Each number is 128 + 32 x the weight over its row's rms, rounded and kept within 0 to 255. Layers, rows and columns count from 0. The size above them is the row's rms in percent of the matrix's.

# layer 6 attention output (transposed), 256x256, rms 0.116, rows 93-95, columns 128-255
size [104 101  99]
[[142 105 162  87  83 155 166  97 191 111 125 194 122 184 130 107 118 140 132 140 227  95 163 151 121 176 137 105 113 120 127  74  93 118 140 111 159 122 125 108 102 107 146 131 113 129  98 105 100 106 186 124 145 148 122  81 163 159 142 108 142  94 159 163 110  97 154 108 148 149  55 131 130 114  31 136 144 164 109 156 182  42 128 114 128 115 109 160 176 153 133 159 175 105 122  98  75 145 121 177 104 110 142 137 110  46 174 133 165 130 129  68 181 158 146 128 173 129 108  73 124  63  64 133 169 154 148 167]
 [171  88 107 148  96 137 112 157 145 105 152 126  58 118  94 112 148 145 125 121 125  80 129 135  53 109 111 131  88 113 151 118  14  90 191 113 176  76 106 117 162 130 116 135 173 151 170 141 143 132 143 147 117 117  62  97 132 147  93 113 117 157 139  94  85 141 112 132 102 132 137 125 115 124 130 146 115  98 114  59 123 170 200 153 135 147 184 133 145 151 131 145 124 121 131 145 103 157 138 147 158  63 134 149  73 185 142 125 109 101 101 156 114 129 113 124 144 166 159 105 176 132  84 221 103 129 106  95]
 [165 149  96 107 172 125 176 147 113  99 124 209 165 134 166  88 176 121 113 162 144 112 145 148 128 117 105 120  71 129 121 130 122  71 163 113  91 112  87  95 131  71  93 217 150 131  64 114 133 151 132 113 143  70 130  96 128 167 119  82 196 116 123 163  98  91 158 104 180 147 153  73  62 125 123  96 102 147 156 143  76 115  77 153  87 111 171 150 129 164 120  86 162 182  95  40 163 134 157  94 131 124 156 164 136 140 106 100 153 102 164  84 173 124 109 151 107 173  95 166 147 134  96 127 112 118 146 175]]
# layer 6 attention value, 256x256, rms 0.124, rows 94-95, columns 128-255
size [101  99]
[[ 86 138 153 158 136 129 130 100  99 159 118 137 120 144 145 128 142 136 148 127  89 131  57 106 179 122 158 167 145 193  64 155 176 119  96 205 128 177 119 148 102 154 153  88  74  76  83 136 136 114 121 110 174 158 151 137 131 100 114 141 146 105 131 144 160 116 147 106 141  88  99 114 130  99 141 131 119 191 144 163 188 107 120 131 135 130 129  85 158 135 147 100 111 119 160 156 193 133  77 135  96 170  96 147 156 148 109  90  90 154 145 126 170  68 111 166  43  89 138 160 117  77 118 115 146 137 128 149]
 [ 99  91 101 115 154  72 155 140 165 155 124  47 199 109 110 151 105 128 132 106 122 212 120 147 129  87 166 120 144 118 140  98 111 120 101  84  71 135 144 109 131 110 123 115 151 160 125 108  76 117 103 114  80 236  89 148 107 112 137 168 117 113 123 170 121 104  64 137 107 180  91 189 147 136  95  80 157 145  81  92 178 119 220 145 112 143 109 147 153 143 111 120 122  67 153 149 162 123 134 123 133 121 147 127 142 138 151 126  81 168 122 185 143 160 205 166 115 120 180 131 114 162 156 117 114 126  87  66]]
# layer 6 attention query, 256x256, rms 0.121, rows 96-120, columns 128-255
size [106  87  89  95  84 102  84  93  98  98  90  93  98  97  96  89  89 101  95  80  76 101 109 117 115]
[[134 163 125 123 104  79 105 113  98 150 140 114  94 215 113 158 126  67 161 139 163  71 132 100 130 136 193 134 145 150 113 114 113 121 126  83 148 160  81 160 147 126 124 107 150  66  81  77 131 140 175 136 112 156 144  98 199 160  88  96 132 144  99  63 160 152 131 198 129 116 123 128 126 136  88 116 186 147 114 144 117  95 119 175 125 101 123 156 155 132  93  89 105 130  75 112 118 105 117 159  75  44 108 134 231 162 128 169 145 151 142  94 125 121 138 162  56  85 109 107 143 116 134 158  95 139 186 143]
 [125  68 132 136 137 120  73 116 118 113 165 143 135 111 136 103  97  97 122 117  83 121  89 126 124 165 117 124  71 134 126 141 157 131 145 170 140  99 153  90 167 180 139  71  97 127 159  91  76  82  95 160 144 156 177  23 171 149 172  74 150 125 141 186 118 170 143 169  91 150 133 141 162 159  74  98 124  91 121 102 110 130 166  96  90 109  97 137 148  60 159 103 170 110 155  60 137 142  86  95  67 136 117 103 133  56  87 134 144 110  87 143  65 130 166 178  56 146 134  90 180 159 133 150  87  99 145 107]
 [112 105 106  99  96 190 121 163 180 117 107 123 167 128 110 120 117 141 159 116 150 103 136 152 137 123 106 152 177  79 194  39 118 114 125 105  84 117 138 136  51 118  89 140  59 122 154 109 117 130 105  88 158 121  43 139 119 138  96 121 151 145  97  56 161 134  99 131 156 101 129 110 155  73 161 136 126 153 112 142 133 115 111 179 117 145 149 118 208 144 100 157  69 125 149 170 107 167 115  92 125 126 150 170 151 102 154 138  77 155 174 177 149 105 148 118 116 116 144 172 152  77 179  75 183 141 106 174]
 [172 143 120 137 160  71 125 112 148 154 101 134 132 153  84 151 137 120 154 146 140 121 192 151 134 105 147 152 143 101 136  83 116 123  97 141 177 173  88 127 108 105 147  90 123  48 132 105 146 126 182 143  64 151 137 156 210 138  62  97 104 165 132  81 122 192 120 152 125 197  78 122 132 125 182  89 200 123 143 156 105 135 122 174 125 120 113 161 130 133 161 140 157 165  78 137  81 122 118 136  91 116 102 107 179 118  90 118 139 110 118  74 135 106 141 106  89 106 119  95 117 126  91 154  86 162 168  91]
 [129 134 110 110 135 228 134 162 198 141  82  81  84 125 157 136 128 116  66 203 186  46 147 115 149 110  52  87 144 120 175  93  86 113 139 115  95  66 113 131  88 135 133 136 116 202 117 169 106 148 146  84 154  99 120 180  97 129 129 139 153 134 113 103 148 165  95  83 111  91 133  94 110 112 108  96  88 141 131 167 141 153 138  89 125 145 171 131 176 136 162 153 104  97  98  97 145 152 101  45 112 110 118 122  99 124 158  94  50 157 167 139 158 151 107 102  89  96 133 158 161 110 139 124 130 120 109 117]
 [117 113  61 134 151 105 138 122 192 158  82 122 105 173 107 141 141 104 160 176 152 118 179 168 109  84 156 120 106 112 156  62  96 141 117 101 126 129 103 132 108 131 110 121  83 122  85 110 117 140 118  98 108 143  96 132 228 172 111 133 135 138  90 109 138 150 104 125 151 162 137 109 169  77 159 142 142 153 150 122 150 144  32 132 115 142 125 168 187 108 112 115 112 145  96 105  74 117 141 101 126 107 109 108 188 112 102 121 144 151 143 117 119 116 170  83 131 141 115 130 166 110 173 136 134 133 159 134]
 [158 168 129 140 105 128 113  89  57 209 209 155 121 159 102 156 169 163 144 146 124 138 117  67 150 106 152 107 132 111  83  99 158 103 138 154 128 188  83 122  82  49 164 154 168 155 157 120  70 140 110 104 119 129  91 123  93 147 162 103 156 129 133 163  96 106 140 174 159 170  88 114 128 194 184 102 142 109 135 172 117 147 170 123  96 125 125 123 107  66 145 153 158 144 127 143 134 181  78 125 103 140 135 102 117 146 136 127 118 148 157 187 112 135 119 142 170 134 108  94 131 121 133 123  87 162 102 123]
 [109 107 158 144  74 145 119 118  80 100 200 133 119  75 121 109 125 106  94 137 102 186 109  91 170  85 123 109 111 180 109 147 128 126 132 175 131 149 131 116 128  70 155 140 177 145 159 128 127 110 108 135 127 103 185 114  56  67  98 134 141 134 124 105 126 121 164 161 101 130  95 133 110 179 146 137 128 157 110  91 146 163 130 106 184 137 122 123  98 173 163 168 159  80 132 126 134  88  98 131 140 201 110 130  65 106  69  87 105 126  73 122 120 132  67 157 112 180 130  88 116 192 122 143 126 137  92 155]
 [129 139 128 145 157 156  99 183 148 125  69 125 141 193 101  92 153  64  72 151 114 156 181 105  60  30  93 107  85 149 122 146 112 132  85 150  92 108  90 128  89 111 101 129 126 130 157 106  90 120 156  58 162 137  82 122 161 133 125 152 119 120 143  92 149 101 106 100 131 183  86 165 189 135 177  74 141 142 149 101 123 131  75  63 138 152 137 118 163 172 118 126 135 107 179 179  87 133 111  62  88 173 125 146 142 102 127 130  97 196  86 151 158  85  84 105 153 144 160 137  93  79 176 136 173 214  80 117]
 [114 144 135 177 174 100 132  66 181 144  69 168  98 158 128 165 119 118 124 144 201 102 107 172 139 113 127 102  69 103 164 152 140  84 138 113 135 108 120 138 121 137 143 120 124 122  91  92 163  45 145  60 107 109  93 125 198 152  81 113 116 105  31  71 151 154 107 124 127 177 138  66 129  93 121 135 100 153 142 154 133 130 128  69 135 108  96 118 134 161 117 157 154 117  86 132 107 167 133 111 136 127 111 127 116 107 122  60 124  94 132 163 166 153 113  62 110 136 136 107 112 122 132 129 166 124 162  87]
 [122  99 114 125 124 145 121 151 114 137 234 165  77  80 160  64 103  62 155 171  43 126 113 106 100 143 128 159 103 187 141 105 120  96 162 166 139 177 143 141 148 116 135 129 130 153 160 213 137  75 180 165 115 178 184 129 125 153 124 118 122 149 161 148 155 109 122 129 109 222 140 170 113 159 125 164  85 152 176 162 120 156 100 128  89 108 110 145 159 185 107 139 149 140 148 137 164 112  74 155 106 225 205 128 107 147 148  81 125 103  62 128 127 157 102  64  64 112 149  57 129 146 145  58 116 107 164  91]
 [149 128 131 121 117  99 133  92 170  78  83 103 136  90 104 138 131 133 123  96 119 110 136 159 121 156 125 186 158 127 199  99  92 166 122 147 183  93 127 121 119 209  87 110  87  84  78 131 213 150 103 160 111 140 137 103 156 140 147 118 100 145 165 121 112 164  99 114 144 105 193 112 175 119  95 123 118 167 185 115 122 118 111 151 115  94 101 136 127 144 124 159  92 128 122 142  82 146 110 171 112  80 134 189 190 145 109 102 199  99 150 121 171  72 148  99 106  89 104 165 147 158 156  97 125 115 173  82]
 [153 137 136 171 115 107  97 109 111 110 209 154  88 110 136 142 165 135 191  86  95 141 121  59 139 168 121 134  75 158  98 165 157 126 151 146 129 167 141  86 100   0 131 109 168 145 153 130 107 126 162 172 133 106 127 144  33 120 143 120 103 120 123 136 129 129 155 118 144 151 108 106 108 182 124 122 115 141 114 163 134 171 148 101 138 105 130  79 121 169 140 149 187 133 134 143  91 126  78 146 153 176 142 133  58 139 133  88 115 124  70 154 114 135 133 187 165 156 142 130 111 199 133 151  77 132  89 159]
 [124 113 177 131  83  90  96 110 173 114 107 117 151 106 148 111 114  95 101  97 160 122 168 134 180 108 140 106 154 140 109 159 125 160  93 125 140  88  91 118 132 160 161 116  97  50 143 135 156 160 157  64  77  94  79  94 138 127 150  95  96 123 146 134 135 164 116 100 131 114 115 155 123 132 172 174 106 119 180 110 147 125 152 132 152 130 117 136 139 106  57 162 146  81 139  94 121 150 183 132 150 116 148 127 120 125 114 112 129 128 121  96 200 119 118  84 124 110  93 104 169 135 159 166 155 139 107 118]
 [105 124 161 160 131 135  64 130 213 110  92 111 138 172 148 123 134 111  96 132 162 151 144 142 149  82 164  77 100 104  89 138  97 120 123 121 195  83 112 132 148  87 214 111 104 139 151 137 111  96 179  67  99 117 111 179  91 107 125 128 142 104  81 116 146  82 146 146 177 174  97  60 131 124 123 165 109 128 108  97  85 174 144 107 179 179 111 175 211 111 163 125 140 120  89 109  76 126  75 106 170 208  81  88 108 114 110 110 144 100 124 111 113  99 151  94 110 150 144 122 133 104 147 194 189 142 146 123]
 [122 131 111 152 157  38 160 101 135 149 142 169  96 139 166 174 136  95 196 110  95 105  96 201  76 147  79 161  94  91 104 117  96 112 133 122 200 118 126 122  82 167 119  96 104 118 105 111 141 115 143 118  68 164 162 132 131 118  82  90 138 147  45  81 136 164 150 113 102 159 198 138 116  88 123 118  84 152 128 172 108 120 120 100 132 111  94  70  94 145 107 136 124 226 102 133  99 196  86 145 165 146 126 113 140  62 120 107 137 144 145 148 112 113 190 140 159  74 121 128 107 162 164 130  74 116 164 150]
 [153 133 149 108 134 135 146 180  78 103 143 102 126 119 140 137 139 180 105 145  67 141 104  43 159  93 132 125 154 123  88 132 157 106 169 138 137 107 147 129  96 157 143  85 162 114 205 190  80  78 153 143 231 156 142 160 144 131 133 146 110 103 169 191 160 145 111 138 176 157 157 168 127 112  75 139 160 143 144  67 135 117  64 149 150 101 109 168 147 107 132 102 131 129 129 144 167 135 142  92 164 100 215 134  93 151 106 151 121 161 108 161 100 122 114 151  99  90 127  74 141 141 130 108 106 148 103 180]
 [ 81 201 103 102 156  87 147 129 135  93 136 175 128 109 128 122 120  98 176  76  64 198 108 146 136 116 132 185 155 127 142  90 133 106 129  96 187 157 121 126 160 163  98 119 147 126 119 113  60 119 103 182 135 162 145 119 171 132  97 131 153 181 160 114 143 164 164 132 123 186 161 106 152 173 126  85 146 150 104 111  67 122 130 155 128 117 101 140 114 130 146 171  63 195  98 173 108 168 115 145 170 131 105 128 108 142 112 121 146 106 134  92 136 120 135 127 116 165 169 138 108 136 151 140 129  86 145 147]
 [ 90 100 135 162 126 141  53 113 236 105 157 118 174 102  97  92 133 163 133 152 126 143 147 151  98 131 139 154 145 106 129 145 164  99 111 164 105 110 132 101 119  95 175 123  44 170 119 141 151 126 175 155  75 111  99 134 129 131 138 122 153 117 104 116  92 138  80 130 127 110 110 162 129 107 156 123 103  56 136 165 148 105 166  84 128 168 137 123  80 163 126 124 180  97 139 147 103 128  85 158 163 136 124 138 102 123 153 171 166  68 138 127 132 136 145 100 139 183 166  62 130 180 132 107 103 136 119 121]
 [118 191 119 156 117  67 120 111 161 148 105 117 131 173 140 147 135  89 113 131 180  92 113 168  80 159 119 142  67 110 159 102 138 140  53 135 134  73 105  94 124 140 126 186 103 129 107 121  65 111 154  64  60 125 163 163 160 148  96  94 128 147  82  73 201 145 134  53 146 174 150 114 164 106 165 101 131 114 131  62 127 158 140 143  98 159  91 160 163 136 145 129 123  61 181 137  93 154  56 103 118 119 127  94 167 102 143 173 111 104 143 141 153  93 165  90 121 115 152 178  79 105 156 166 137 152 173 134]
 [145  92 153  78 177 104  94 121  97  89 148 120 137 172 124 100 127 135 103 149 122 143 152 118 134 141 142 160 115 162 150 150  82 125 111  99 128  76  55  59 158 124 160 136 149 152  82  99 120 117 140 120  57 114 168 129 152 106  67  94 139 145  81 154 147 128 158  70 120  99 126 121 128 136 179 108 173 122 141 163  96 180 146 118 126 131  85 158 161 119 149 125 171  75  98  94 106 137  81 102 141 140 163  96 187 101 113 153 150  97 111 135 105 144 137 152  75 106 138 192 218 122 138  91 124 130 157 134]
 [120 135 199  99 117 138 121 138  88 138 161 165 145 198 112 132 136 197 115 111  58 141 123 147 163 149 169 137 133 149 130 150 116 134 130 150 215 170 132 118  99  93  98  42 155  90 149 143  71 134 145 169 156 121  85 119 124 160  48 175 142 138  81 114  91 125 127 136 178 169 141 137 131 156 107  96 116 133 136 116 117  79 144 145  79  56 133 117 164 123  94 112 106 167 129 140 141 152  90 169 173 139 190 151 113 129  98 125 116 108 139 117  98 132 124 163 100  82 178 139 139 119 103 103  93  85 124 176]
 [165 139 130  67 121 204 105 121  91 121  84 153 144 133 128  97 140 104 116  92 101  67 129  97  94 170 100  85 101 162 145 102 131  87 130 143  67 146 187 201 114 120 131 143 161 119 105 182 106 151 197 102 161 189 150 149 132 133 127 138 163 162 105 122 117  99 136 123  65 197 123 181 133 118  97  90 100 147 177 124 125 122 137 130 103 154 171 147 118 159 111 132 158 128 164 146 126 122 122 114  79  76  99  90 122 138 132 112 120 121 129  90  76 105  63 155 153  84  99 192 127  80  70 133 115  47 192 124]
 [142 113 157 168 102 128 142 168 130 155 106 115 132 114 152 118 143 170 156 131 145 128 118 139 168 105 140 105 153  91 124 140  68  77 175 137 137 140 106 199 109 146  81 129 166 108 154  74 165 142 150 114 176 195  88 132 110 179 110 116 102 101 123 127 125 103 119 134 102 129 145 170  56 118 121 139 137  99 105 136 160 206 144  53 136 161 145  58 102 137 158 153 195 142 165 108 117 117 158 118 152 137 156 178 134 145 170  74 144 157 132 162 107 161 157 102 120 135 105 161 143 138  91 146  78 125 122 141]
 [130  99 111 119 147 165  87 151 124 156 124  97 112 119 138  75 115 188  83  97 117 163  82 135 117 143  89 113 104  94 114 125 151 128 143 144 125 100  63  87 133 150 176 156 141 104 115 196  85  87 112 147 139 104 142  84 114  93 100 126 165 140  73 192 152 132 116 139 122  51  97 146 123 137 167 122 123 108 200  94  89 118  66 150  78 106 108 123 124  85 112  64  75 124 132 127 174  74 129  88 138 130 139 190 118 144 185 150 161 115 119 192 106 143  58  96 143 179 135 125 165 143 177  88 150 180 148 160]]
# layer 6 attention key, 256x256, rms 0.121, rows 96-119, columns 128-255
size [ 90  83  94  78 100  86 109  67 121  79  97  80  91 108 109  68  67 129 107  67  68 111 105 112]
[[125 154 153 146 108 166  95 122 130 152 127 156 140  69 170 146 126 175  82 116  88  90 166 150 190  67 167 152 176  99 188  92  92 139 115 141 128 183  79 170 119 127 152 189 123 149 162 122 157  82 118 144 114 110 154 155 111 162 212 158 130 177 180 182 113  60 150  85  84  78 106  95 133 171 113 206 140 106 100 127 186 186  87 125 158 126  91 107 135 109 127  98 148  89  96 161 165 112  87 142 140 167 118 145 166 178 155  96 164  85 132 127  90  99 124 101 164 125 137 128 162 128 112 178 150 114 118 134]
 [100  98 107 180 133  71 129  78 102 137 139 112 159  98 181 172 162 111 143 183 194  35 187 151 122 128 164 148 178 141 107 111  26 119 137  89 152 123 103 152 118 134  36  80 172 141 125 108 130  91 137  92 121 124 100 192 186 126 122 160 161 165 157 149 138 127  65 144 158 127 144  98 113 129 102 165 145 143  83 128  98 114 114 151 136 111 101 130 125 154 121 102  89  96  76 154 141 123 135 101 165 150 101 167 163 145 148 138 119 103 129 120  91 146 146 115 165  92  51  86  73 102 122 150 127  96 169 125]
 [136 110 171 116 111  99  96 186 145 140 137 142 146 101 112 138 132 108  95 151 109 144 143 140 197 102 190 124 105 167 119 165 120 146  85 117 136 163  87 157  97  84 177 159 145 146 136 142 157 127 128 163  92 142 118 107  88  79 198 161  71 139 173 135 202 101 137 113 124  97 120 193 137 169 126 185  77  87 108 138 201 159 112 121 186 156 142 114 140 141 178 104 148 106 169 127 153 118 142 134 122 115 128 112 148 131 114 122 150  98 165 189 144 143 144 236 104 141 138 111 145 215 144 161 134 163 128 111]
 [154 168 135 152 112 121  99 166 147 134 141 133 199 103 164 141 109 122 114 168 139 110 187 143 152  86 174 103 176 113 123 130 105 117 143 151 146 199  85 122 120 139 170  83 187 141 131  84  82 167 140 133  84 138 114 105 131 137 113 125 215 129 154 178 139 130 116 142 114 116 128 108  90 197  85 152 121 142  85 139 173 184 130 133 119  88  85 102 136 119 108  76  74 100  74  83 148 154 110 154 139 167 118 140 116 160 130 164  75  73 131 104 185 172 100 143 184 163 106  80  67 106  64 174 104 142 162 139]
 [183  71 200 159 150  90 137 144 106 147 147 164 100 126 151 147 150 108 140 109 129 129 148 120  97 130 189  97 122 120 167 151 107 154 138 120 133 126 112 107 137  85  92 153 191 119  68 142 134 131 137 167  83 118 126 159 117 151 149  77 112 197 103  96 159  84 144  80 106 103  93 165 125 111 127 134 141 103  80  93 121 150  71 112 120 105 102  98 103 140 193 116 152 123 134 165 137  99 149 158 130 170 134  97 129 109 111 162 121 132 113 117 175 111 142 198 116 158 134 172 131 167 169 129 134 172 127  46]
 [141 124 122 163 103 122 143 140 142 141  92 116 184 141 138 137 119 139  96 127  60  43 170 154 147 118 153 159 161 102 144 161  94 127  87 128 123 209  95 145  68 128 155 148 147 183 113 110 175 132 127 130 108  74 149 116 141 114 151  61 167 142 150 105 109 168 131 185  98  89 129 142 110 167 103 172 151 132  55 148 146 202 111 126 107 131 150  51 173 146 119  86 132  89  93 185 134 139 144 159 120 152 137 111  97 185 102 138 129 114 126 143 119 118  69 115 154 141 109 116 121 115  62 195  95 152 211 136]
 [113 146  82  97 140 109 163 111 155  76 117  92 128  82 135 108 136 103 171 170  81  92 121 115  99 186 119 115 148 158 153 149 133 163 126 155 131 106  96  64 156 154 134 179 103 150 127 160 154 124  96  79 156 132 155 151 153 203 114 109  67 117 112  52 112 120 105 184 182  84 119 125 107 137 123 104 123 134 136 158 118 108  94 152 156 125 172 181 122 159 103 143  79 141 134 146 122 140 159 146  74 119 134 185 127 153 123 101  88  42 151 148 133  81 130 120 162 150 163 137  95 101 151  85 111 126 110 112]
 [162 148 167 156 123 140 175 128 111  58 118 164  62 111  84 115 157 192 122 119 111 126  91 135 123 142  99 103  62 111  96 135 134 181 139 164 141  23 149 103 121 126 114 162  90 177  67 131 125 121  55 149 109 132 107 115 133 151 167 127 167 132  88  81 109 162 125 136 190  78 138 128 150 141 126 102 188 172 174 145 125  85 107 124 118 132 126 129 130 146 138 158 128 160 116 129  79 100 153  89 115 125 155 152 124 129 124 101 160 137 193 157 102 128 151  86 114 159 149 144 101 104 139 109 129 139 111 147]
 [132 112 120 193 128 167 141 163 160 113  82  94 120 101 137 136  99 159 152  91 134  45 200 126 113  78 131 103  87  95 120 139 166 161 124 140 154 143 129 126 111 145 199 144  84  85 120 146  74 173 155 215 142  99 159  81 169 126 152  72 118 127 124  84 143 136 159 129 114  74  77 153 117 201 137 129 172 143  95 185 125 123 123 131 108 130  92 118 168  83 169 109 108 158 105 195 112 177 103 138 118 143 152 116  95 156  84 147 153 119 120 155 191 109  38 151 121 158 119 120 147 123 112 126  64 117 135 168]
 [131  74  71 117 132 133  82 113  98 123 120 112 116 156  90 181 173 138 138 126  93 131 148 156 108 156 146  72 146 114 173  83 136 138  85  93 168 129 136 146 160 168 194 141 167 138  99 108 165 115 115 138 101 115 118 121 162 123 177 118 167 101 194 140 157 135 142 181 122  79 127  93  65 125  88 143 158 153 118 101 153 219 174  71 133 142  83  88 153 166 167 118  92 103 122 189 180 114 158 122 163 189 115 134 191 133 158 174 196 177 111 132 132 129  50 101 169 123  58 153 135  86 101 143  78 136 158 127]
 [103 167 198 144 132 163  70  96 148 123 125  57 166 168 151 121 119 186 146 113  96 109 102 121 115 115 139 125 150 143 125 101 153  88 148 147 125 173 131  80 107 108  91 204 153 171 141 129 130  86 150 155 136  86 145 160 121 143  82 140 111  96  85 184 114 135 154  90 103 148  62  82  99 134 134 160  81 119 149 183 113  95 120 174 135 159 109  92  95 106 119 114 133  77 143  86 101  82 113 114 157  78 134  69 187 194 146 157 130 156 105  89 128 144 117 150  94 100 144  94 179 152  64 128  99  48 148 124]
 [151 111 149 158  85 134  78 195 177 121 121 126 151 157 138 114 138 101 163  97 159 142 160  15 110 142 159 156 101  76 205 111 160  77 121 145 107 189 127 141 164 166  91  95 155 122 179 156 117 146 132 118 167 132  95 117 138 106  90 104  72 102 155 120 194 102 167  84 163 176 107 155 156  92  69 138 145 107 108 124 137 186 150  80 131 119 113 155 133 152 107  32 189 109 141  86 140 147 156 135 140 142 141 146 127 125 121 227  78 123   1 158 137 139 121 178 144 136 107 109 156 165 150 131 130 159 109 104]
 [154  91 167 153 130 165 116 117  93 101  84 124  62 112 128 122 103 134 239  80 135 138 107 133  66 120 148 142  52 101 180 111 172 145 126 133 140  76 113  83 141  95 124 124  42 127 162 162 144  99 113 140 181 128 180 121 103  92 137 162  84 110  96 118 176  81 130 103 161 138 128 101 141 133 157  73 113 153 149 153 126 116 165 109 146 107 102 117 102 163 127 171 138 114 155 136 114  88 202 156 123 143 112 135 121  69 169 173 155 129 105 111 117 115 138 105 130 127 140 207 118 146 156  97  72 132  94  94]
 [143  89  72 128  99 121 104 102 146 161  73 194  90 116  82 101  70 108 105 109 134 150 133 137 144 142 184 139  90 133 122  78 126 147  68 167 113 153 141 132 172 101  92 168 156  99  57  81 156 122 100 185 143 143 131 146 109 108 192 111 128 107 117 132 153 112 142 119 144 117 144 128 120 150 179 190  93 107  73  61 158 206 156 118 127 150 160  87 162 122 141 135 173 126  55 116 105 110 134 117  94 182  78  78 144  89  65  29 105 154 103 158 113 131 152 115 169 102 126 116  91 154 173 163 119 202  73  70]
 [119 110  65  81 105 123  98 188 147 118 103  85 138 118  45 127 139  96 174 117  68 114  80 111 165 154 119  98 159 132 105 130 148 134 144 119 121 189 121 127 177 118 146 126 132 125  76 116 161 118 163 115  62 154 114 116 120 125 162 152 141 119 123 202 106 144 141 148 126  88  95  99 111  50 188 205 110 120 110 100 134 177 138 134 111 107 153  84 179 134 128 125 165  64 109 207 178 100 172 150 158 192  94 112 115 116  92 134 203 151 163 139 115 143  97 143 139 115 131 112 116 122  93 128 140 147 139 106]
 [174 128 119 145 143 121 123 140 143 112 101 121 144 165 136 144 144 100 124 117 119 166 116 137 136 135 148 112 140 136 142 131 177 150 101 141  78 197  71 122 157 100  90 155 112 135 130 150 132 103 162 135 168 130 105 136  88 105 142 182  60  79 129 161 125  97 117 138 124 160 105 170 150 113  90 105 117 167 116  83 125 255 151  77 178 139 132 169 133 152  43 110 133 127 164  83 115 132 170  78 157 106  92 182 171  73 116 200 166 137  75 103 115 136 155 135 150 159 104  94  92 151 159 164 141 137 109  97]
 [115 182  73 127 152 153  89 136 132 164 138 137 151  98 165 140  81 164 142 170 128 112 128 117 150 114 122  76 184 142 170  89  44 111 130 119 190 112 123  92 127 123 114  75 128  77 103 128 161  98 157  92 160 110 129 147 136 147 156 140 141 150  76 153 115 164 103 138  99 105 121 108  77 149 144 141 101 185  95 123 132   0 102 176 158 142 160 159 182 120 135 148 130  92 110 138 162 114  96 129 156 120 147 116  95 122 117 126 147 144 181  80 135  46 158  67 104  81 136 130 133 173 156 117 126 155 144 129]
 [112 134 171 144  93 127 112 140 102  73 190 110 140  86 159 131 136 115 107 113 152  83 181  84 132 132 131 151 129 135 175 120 101 139 210 128 132 131 131 133  92 105  37 178 130 107 163 106 105  74  54 124 119 134 121  95 135 123  90 136  95 125 156 183 124  91 164  89  88 142 118 147 158 199 148 124  53  66 120 146 140 107 137 144 141 141 147 136 109 131 113  71 185 128 149  67 120 184 121 132 198 123 158 102  84 196  94 122 119 138  98 167 118 131 156 137 122 126 115  88  87 160  90 143 113 135 104  91]
 [ 92 145 137 120 112 136 131 129 120 109 113  47 111  91 110 149  69 122 187 119 194 195  88 155  85 153 139 115 104  96 139 110 169 189 119 126 175 147 141 118 138 141  99 121 104 124 125  92 172 129 143 127  70  82 103  70 161 133 157 131 128 100 112 131 107 139  95  80 109  82 101  81 122 141 146 107 136 138 178 183 101 132 154 134 124 143 111  78 162 112 141 128 139  77 103 130 131 107 128 174  74 125 129 140 187 114 155 138 189 198 144 133 115 188 162  70 116 177 135 139  82 121 131 128 116 124  86 131]
 [132  84 136 211 154 123 132 176 137 110 121  94  95 137 121 154 167 105 120  69 129 146 160 126 134 134 120 171 105 104 132 181 182 173 145 120 103 184 122 138  95  94 123 185  96 149  97 129  84 116 178 124 110 136 155 142 112 107 108 133 111  67 148 104 121 132 106 134 117 144 155 123 116 171 169 105 153 156 133  95 186 255  94  69  97 158  99 121  77 132 117  52 186 105 142 145  78 105 185 142 101 127  58 158 161  81 102 126 119 126  73 137 143 217 130 152 115 131 119 101  77 130 103 111 122 127 122 116]
 [131 101 128 146  77 110 112 161 116 108  86 133  91 162 126  96 126 107 130  85 157 184 117 120  89 183 192 194 138 157 103 115 184 184 146 182 108 122 151 173 116 125  97 185 144 191 102 108 116  84 123 119 114 117 117 124  57  86 120 120  98 111 147 135 163 104 112 106 133 139 131 125 148 102 122  96  78 185 164  76 109 255 177  64 105 151 130 146 128 118 127  97 131 141 129 107  24 139 161 144  81 153  97 133 112 121 121 123 114 165 131 121 104 204 152 149 163 117 111 116  73 204  87 192 162 114 116  62]
 [116 130 153 103 116 127 148 126 152 147 115 169 159 101 160 171 144 105 120 124 170  94 114 137  86 141 109 142 110 139 134 171 129  99  94 180 154 118 116 108 115 164 114 134 109 146 181 131 147 163 153 132 168 145 126  72 120 132 177 175 110  95 136 110 107 134 126 138 138  40  70 137 138  94 101 127 121 149  86 141 131 146 146 180 132 146 152 104  91 131 159 175  51 115 140 124 124 108 140 122 128 170  43 142 109  90 203 105 136  95 137  78  97 108 183  91  89 170 122 141 126 169 120 185 103  72  39 129]
 [165 142 203 156 196 164 151 141 141 107 115 149 162 131 116 126 129 118 151 136 111  75 149 121  88 168 174 144   6 122 163 190 198  94 152 140 112 113 135 142 141 111 169 104 147 111 188 172  66 136 166 136 167 146 188  95 128 126 120  84 102 116 156 161 119 184 136 118 132 130 151 145 158 114 113 127 153 144 124 109  96 148 142 129 174 124  67 101  95 136 133  94 130 115  94  69  93 132 154 115  80  65 121 125 113 125 190 117  41 133 109 126  82 180 119 160 115 120 131 147 173 124 134 121 124 120  59 140]
 [115 133 153 159 110 166 120 110 127 148 144 147 113 127 106 163 133 163  85 126 100 193 119 101 120  76 174  51 169 163 106  95 144 121  68 103  90 176 121 132 100 129  64 140 133 107  82 171 137 126 149 160 160 150  62 159  98 137 163 115 124  99 115 160 150 150 124 148 159  96 125 145  68  56 114  85 160 124 130 111 165 206 158 126 134 108 113 103 175 139 173 205 108 187 151 165 107  91 104  96 150 138 106 154 127 108 121 154 176 190 157  82 104  80 120 107 220 145 114 108  83 154 167 188 110 165 151 132]]